Part of a small language model's weights.
Architecture: LayerNorm before each block, no biases in attention or MLP, untied embeddings.
Each number is 500 + 40 x the weight over the matrix's rms, rounded and kept within 0 to 999. Layers, rows and columns count from 0. Numbers have three digits each.

# layer 12 MLP up, 576x96, rms 0.184, rows 15-48, columns 0-95
479486500454460502491541428501505509542526626484488554494513445477477539547451576532505516588428509479575514502546477447563564566455548479586446467499534478564405410513499504545571525549473460514472503482540507559467492409530532443506499497461463506570465476505440504499502494512470444513
501453480494455475522525516480477539452527502448563476494498513503541440498614553559575580504468606477539428434514484471470460506465506561422496530573469489532471523495501536420504449481473512598524491443464463509455468456533485449485536472516463509531501520502533501495540482505450480535
534516497532472534578501439490575547539519535521476450509473525484578477538511492520448448476491536505454484446493485523447529541525471509556426498436457450555435446568479541508506510553491520433453518530505569502531471463498502529535436547459456451527487553430436493479461497465521573465
503467469421530476522507534489505603616458473494538582524508490421541510521499499482525530468519506535571518477535452501454509551537531498491508491469577493502529449523437493572520641558524469434499469437576461535492495437467446450464453537507451579470500528432537492518479488521468463435
478559495490482514524582491469508558461463575489582499506535490495491545494489515476485489492490504453523512554509535470508471441448510502513500519506530503508457525483593578477555527533493504528450504446516497564438438492566563449490533386476468517453520589511459508469507418437471471561
452490583493495528490493502496488498542530448462450503533487448472547475473563455508577521558508502500432515453511617541526558474495445483567465466518473492537533479467496469485480499539513472593471477510525566473509480499550546510491500496487524441473449507507431509522453535453496449453
533528528525436512477484467487546459585470485520475500478470492497449499541505603526537563527535519439499465520471541394522509445466447454467454494497531498495419478457350471476515511479470505470539523519455465463525504452490555457517540539520541469525499525476514479467527498513489466474
507464493491554496438498512499530514558571475528442469508448424482479458526534485517480491516481499526529449526470472548417517488496521514487578497548496565551513527518458591502545446598503583483458560473459525476524484476465459522477466549555500510490456502589521496448451540450540492469
534462500516464512520481493414589448507526484511432462503489522422509517441533462535437490521500529498544527527517478493552508521498509451537507536537513500471513476494523512539480499563494552593523470450466559562548457536507511507519594489586487488513543501431503451478465444552485468516
533518531458487541486429534445562509503526468418484453527529460508562539470550608526482479409564468576517546518490485500458557431498532484431447474504501487448519452422545507537489523530484588494544577459546585466546459532507482525496500486496535464482500474439532486558541518560571493467
508515519443501529516552523445518480485495552502484449560513517525486480516522379453474450433485552513447460472494567573557514532485556444532490455529546516546439462491493557489502483498553490485516484459490507509523483484590487519504524444483510517486500569546450484547488503508498505482
502525504486492498494496494454508526484524487595483545548463433489465389475544513544512468563501516527485520573537529423466575510495511467567431544499504503495503472441469525528522478558478515456530438451485481503489489475509546546453533445536483477528415420495530524492434510461458475545
470492506612510472501454511560497456539533476506501542508532505479517562477500507527459500492450496542457489440570470473532503503540476447529560479495442467448471453589425524493460465460529496541542453473486470475567475497538461504487479458517505501473467480398491487552545509511526478530
521546503511482561470489523454504474484482494497531467508428504443431500457473503466527502526498475516573517427550453474507508486502477534547533484475522522479429542551511533565541521520519506488524496544520499413549462583489456500478508483468516497524456427467502447519489487499482528460
547519487494480483579447474452487543493577502433513521485491541554508522457509577501479522509434496505545527470510495466467556518537454464519537466523464494519515483485550479557432479498575539537504505503500461415488487475502535547550448487522511517527526463484460489499488461507510535518
552533567531474497438532438497503517568481463490486495454577524508494528484463449480516550532474476509512478450497496542523505422572482489546569481500537477507453456523470484569546499566447537456508454483471539500569478464455442452489473535516506513505480515481552496518537517497539469528
472468537556485529475529576494533473519497485534563475457495532551472441485462495440580479514482508500559425477494514523556478480433476466492473563520555548487468550527547526517482491477412491491556512534484422492511525478534529522411546543530550474463429524513513539461494491478433479504
447491515493510509534525470551481526556484486486531531557451476512408553553529449523482502503439507559518442487578518437495495433544505444503453503455546426534506457541593473562481471539510464489547477504524450487524430402474522461529462473502522512602395510536511493526527557471504458515
517539502480497499467450494513493529531537470453480498515515518452490465507444540527451438546482553535473440481530471464497579562559477497476495564435497554475497509477533485559511498515520496433522475578453542517521485505418533518415502501511453511486531492528471527463483508542551594477
477424527478476558466439416510514539505462553576523483529457565561524522423512495480487491543441475500456471496511514563494547443481509426535527545503473485467547518476518467466542496535490557514564508539474498539507432422454512484486527514490522473482476479540513402490528509483448429493
470600421471561493528507578551524517446502533546457459466537498559508502495499515414507478577532501512433560435455517470573449474473504462585491483464469510500457488607530434468425546466540494552495559537585464574525553487501513494500477492544500457490508540511569513524562405546511531489
475506473479473522504454417461496553446491473463489480549533521500546546565514532460491570520477493477477486475503494478578536463489572485486425600499444491480487437474474494495514569526438563539508483500472594521474499486592493492508517520513580523608528422470501472511454543560524548509
502460512482487491499493553494471488439508494458479556539506508481549501537525495570456490463448516552439490540544508551498459547512490507563547512470484407576525490489528473521454505478473512515508473458458445516513404444479472429523530541470459563472506470446483513507502492501546494443
418485530491497500416436485507480529546451477522536564556513552436509497538407438496558457477555534483548484444483518460519528571481561437486470488565500480549501538487545557477486443472535554528473460510516486549538517497469535493529573475520536418485536479543552492511503473482533495518
586511517484471446505484445340482537462574453511513460500542533513557452513481551480477573544467539484472488557472591515549440546523565471508546511545466490465534546459470462486558522475433550549468464532531497545481450523527445504427465446441498503497524540430515500468518471517498540507
449565495471488501510503531543545535509480485466519425527436490465461465562504511459458477486447495514478553523512504610531480511474466445425543477541457564536569443532519540488481563489588554520515492477389469482467496416495512480506496493476474499516559471547419487480516408525468536490
538515538475481508473469530587548562537511514625528438452471482479574419480536440449493481537495438529446510596485514519471497501517584463496479560529498466471509465491520498453529423586490540510480436487552525472426517500480506520388506515404489497451493499520478513530526516505448536470
532532475436497502529516512422542491451495487453541383531499506641434510508513525539533473496498480575516507557505481540512560481501510483463498482510444504462597488544442476519439532494436485457467534563507525492468535538512521478510522542616528562475486536447465434499477556466533528467
500461473537553437500498484514543389579508610470446485480510517554481461500496458503456475467424530572481532474460426501576451561517511529504543518529457503482495514530496524499439546582544533513476513491506500522516551518416489541429508531466498466456508486477456490481509541504543549548
539468523463533437553586457402571485507546501474508436476516540501489494470491547516496503486469506526574581445446496439485507491519512476510506526459480501569479543476454527525530543493453501491514514506417572491493486578558521461494517528548553471492551517482441518557555507494532433535
533495473461466533449479506531498473515466500493415495497442495462484516546479488514450526435569485518553480482513480485522499543490456472502495498443479580508458485525527521404494511532532456540487552465518534523519538506527484502524471550493473476466554504484506528534593500502569451448
456517513528503511448562406451547445550487538434450460545524471540486476526516465533533471518472514500549435571480497473431495515526481520472537487486389493533478449552458508450500453499475532539459616493478551477502458516516602459479567547543514517454425544523580495517503486546492482528
427528513487448461452501510501516559490484528469562494501511478520528474509479426540536497613510544508459447477435508493444499550356496496544519526468516519500556463492512526465469486525486497509577474421484544454484527550504506539519523475499419558515456500438462470519460566510479502467
459462413507552470504486511465499500451414519513527464524451490496517540533496490470486491509477464570491550477529438502490466464483561448536517520499437531545532430603477528463501455564568501506587527472456493523521480478449489589558465497461478482496423511556525455505543455509571472464
# layer 12 MLP down (transposed), 576x96, rms 0.185, rows 15-48, columns 0-95
503511451491429463488476495474578547487508416494503539476509471537512477481481517348397495506546537445492498574461490548466512569517509572565492445511547504494535522508599481450542492491488532491497502479489496558481414575515431509557461560507450463490515511520505503471500466425506494588
557495472545498490496506532537439476479508483492460546517492494541523491499465547511486542524527485552489506524500488434495504503496474542539519535458538545541490591521445492536455578545464524496435528414497502489503488467512560508557490539535585447484495577488508469519443476502466497565
526538484543456533483509475414510547504538515472496514559474515525482556545562490492473547489434507463578478417463433524397460555522503410534413495502573557471516521486509502573522496548440494399543511477447493593521498522489502481518501473483468427489458474460516502479505537545425533523
521512526551487479518549494540519527484479526552425466404484492518516476535450480590571515493473477509493515575511530457528501527429466510474538564524498510525508532503552505483495493547522517552441587442513508440510531494479578501409592505482526461484509453484505471517595578472434476535
524487496469466455473442557456492434465492470517562532542539450518540437480459520445496460544458548504430455424542531492485463535479540514570551465452470511451500497624475444507450525566469452518527519509472480544443488446436508515481582502524490552518552461466505472505493476472517451541
520541465485594494514486513541564463448507522545510519488448549538459480483440552486468572522534470520533429555473474454533478481488512499479492489524529487483521462547479555484548539482477482468481546436481525496458462507500472535514518471545526492587501426554568478519534529549503517489
548507395545500469564490472541513505528539494474470496526506467510505478525490549472525456523534496496528472582480527437418442517529517446488516546458437508440516501544483529495495529475491501509509456538499529452506498488478539499469458500521437499568524567435439507494488487569453538501
515484469522505447470480486526538513522525531479509529515554506483524457502475499447512496504579555446503466503523553590522486467537528520460459492496462458491503464571503497447499583502523487515498478473508531513477501463432548482499457413490481533544471527561378490497561458444501504432
500520552502562476604570457518544510507517402550500413510536460448494510505517451512462514594516469516479480488521496516592482524480505452590519450488535542567516431536556498512497497582452484455487473537516485529476458494474462488535534520525485570521527561415486528490401479520523447495
453571485518503543524530532497460485480508399511539504476518457541491456511515537557521511513495508426437547457504481517479509446517479455512517494542572508518450560516478547543505487467511539523517502633453502504562612480492473456488546503524450519474553430471469562496509496392500539521
499515511515491486500543497476506504468464427499504519458495495521461459524489422495479475493487536488559483516480433504529552463536449566469508479478516514529508517506516559496498539513489522529499498520524520502438509576544557491419497524512461465543493426484545463453498517503531487462
565446533533492518482509481512506459493563475547497465572454506529448462442514500493508558429499519530499438504580464582455477502549423606511517538489553456496507567548476526541503460499471475487403465496589479501496524510581523487514498433512473513514455500488543486453569431509523571471
538556444461577480491520520450531559514472557496453478557535544509541532459477494494500480541463475482538463542522452543488450572523588503484494592522483510502429461510514547500475533457532483589429564495437497491461448427434514502469517464473502582540440469561501555593537483495422507493
467504480539502454611534514575540527545484466560528553512519453528508476570531534519533488490496452543502531425510536495513526532536518621466523542490467486529463501536489513467503509548463502511467467519502542485519478555521519519497565528488527498469471503482482478477499471524470497510
540434558510494444431472527510481500509478553463484512424503431553516457519530545474472521501457508524497475476465489486478483483531516478477458546453510460500520477590525445504524457459541488492470470541483492444490511534524496490420508395524494573603509580549492498493417514501460486502
528543409491461463542500523574538587525523470485467506588513415528490448481523512464453483480507521476477473504555429533523547459510455490482540570506490464474516527502531522511507523447565477509507489600487528506517491506442519471494520500470470518548562486509521495498538439518471478501
458578574454553487454485499455526511513543509482493444462533532508502541471453549431476494480484469442463461477448487559494497530472485440483482419511499529482467481528431525498487480525423434487513511575516492520436482473444532498499451558470520485597511587517458486524503465542494572506
433464522511504530521545536455536564554549514531435466553490505522570537478529493480496567512553514485517553471467475600512500521457503552511417523522496575451555548455461458510523526552492459462445466517462529469507374490446471444534480525490447505491494480483625553508415543482463492556
500521474467471532493499530469564529502480471498529507547511528545546497481488531536514563494530429473513542452476492494544472440490463521524547512492587542503463497526517512433505423456497495566495510527501456495497497493540548442561426549567508464459514489508529495494513511487487436506
444504501531513437477520527430525500468480472502516523481499496504564551510518523468475450479495516535536451518499512580504501470481490558495552451569455557510497567547475494533524561495511535459426523485514485471500533491556548469535454460529527477519480558465503510515483492499523527506
501447562511513440494533407481521509476518471485542485483539542476512487574551488595526458484540528471504494482529478566552554560572502407401491466540502443519488495439423496545531410512521522495488510522485510459507510488511542502516530547508448433545455472520545501459580537486508549470
469513531486458505505460405481531509476467533461531536459531625420491476519477521458495556580477490507517546441558484479534451447515487489468443532490483500537600509449487427458467585464490478497570491538534500547538509439490480511441454475470540445479488473518482475478529494464505450477
460443554558464537532477438600501536539411554525454522499530493498520522515464459578401472499489526501550521457512515505535557430500442456526504478481489474466519413510462499493475545543435510559469507523542524463525523571491516452465458462480494464486435510512510483481494545468485476520
579523598450510452531474457475470464550489535507481531517490517484493495522566441478436505458492521524506450546545490550536532527475458476481522494461488506527485590460582531514463505453489534483429489509511510511506484446502524494514471481431438503511500457483480475550515551537476533556
525467527516498520481549470478540480464438578523489455495454543501521477384537426477528560455509496543526471435488554504514546467477478622474543491532491546450532508503484518487503576417512508424517584420489506473520524515526502453514558523508490480469507455546440456475487507503491524586
442537479475544456449478523528512560536525526495553458526419548521587413513536563460481476493524494520470500490490456499430495362471515463462507526497526546494496505502528583442539443451507515580511517459482466531552427590468541594514513467590431502508515564529519488470446467543522459491
399520504508495510571486480472455532501509482446547573538511430556445499508548518435575543475435575463468496409501478535502469495475446449527510505461562509551493446514502492494496563493531469493498518563446486489525587517541491522565548525599500520571491329509495530518474486469515514537
462532520390537515517618527504416505518436493483475450580500513500524471510530529513494475437508509521547467589472439438479487478478497531488537471513533473500486529552530475547464552463586533422477452469529442546552529513525409467483438479481459395485531449552457456478510553498479481545
508477512556508430528522505514506486456511558461478489438540501530490453494478454463425473498478454484466462573537482465459450515498421553515496515483470463456539583589571508472525525481516463455469543485499477470498510532511476555470449556529460469519487565489517513494488558544485499533
551494585510496448557541469439535590420592523467463485547489521487511580504521533437427456477490505441531482409536477461518518534483464530448495535494438502552492563476481591499502518517475445499502548547476492514514475458531556483530535494498550534451526570551378525469476475506486443504
558471544453522504449492529504544437514473481522536474508450545516480461512552512503525503523522518450523543580504432478460540480526519411557539516516472515544517520484485452488513544470529515508557539538526542433501512518468516478494440509601509559532482479498585518505507513452433522534
528567475525413443427516454479468478528488449477583515441583523488418496477486575570491448491542454462485477465445536568552461505435494482475500448483468509465507436516539502522482498561473386483449576499570443496489497546544523554564479500496500505502498572500491471529513507591427522508
480531504427553492546540498483493451459427515481494510477513434464609513475500522459461474421537506497513568414563477482467518522532474512481516445494535399533492506468529507474523448508550477513475500438520462517447514489499523418532448466478508486464562462457485523498600523442503506504
488481521457467463557460468528514540455586487517568561503507430514482497580422469616536475562481458495450442540539498546487472481545558508427569502477492494443429460515510570473471519483474509508472649449515509444481509478481513441500517599473492451493540516508493488536457519416437510531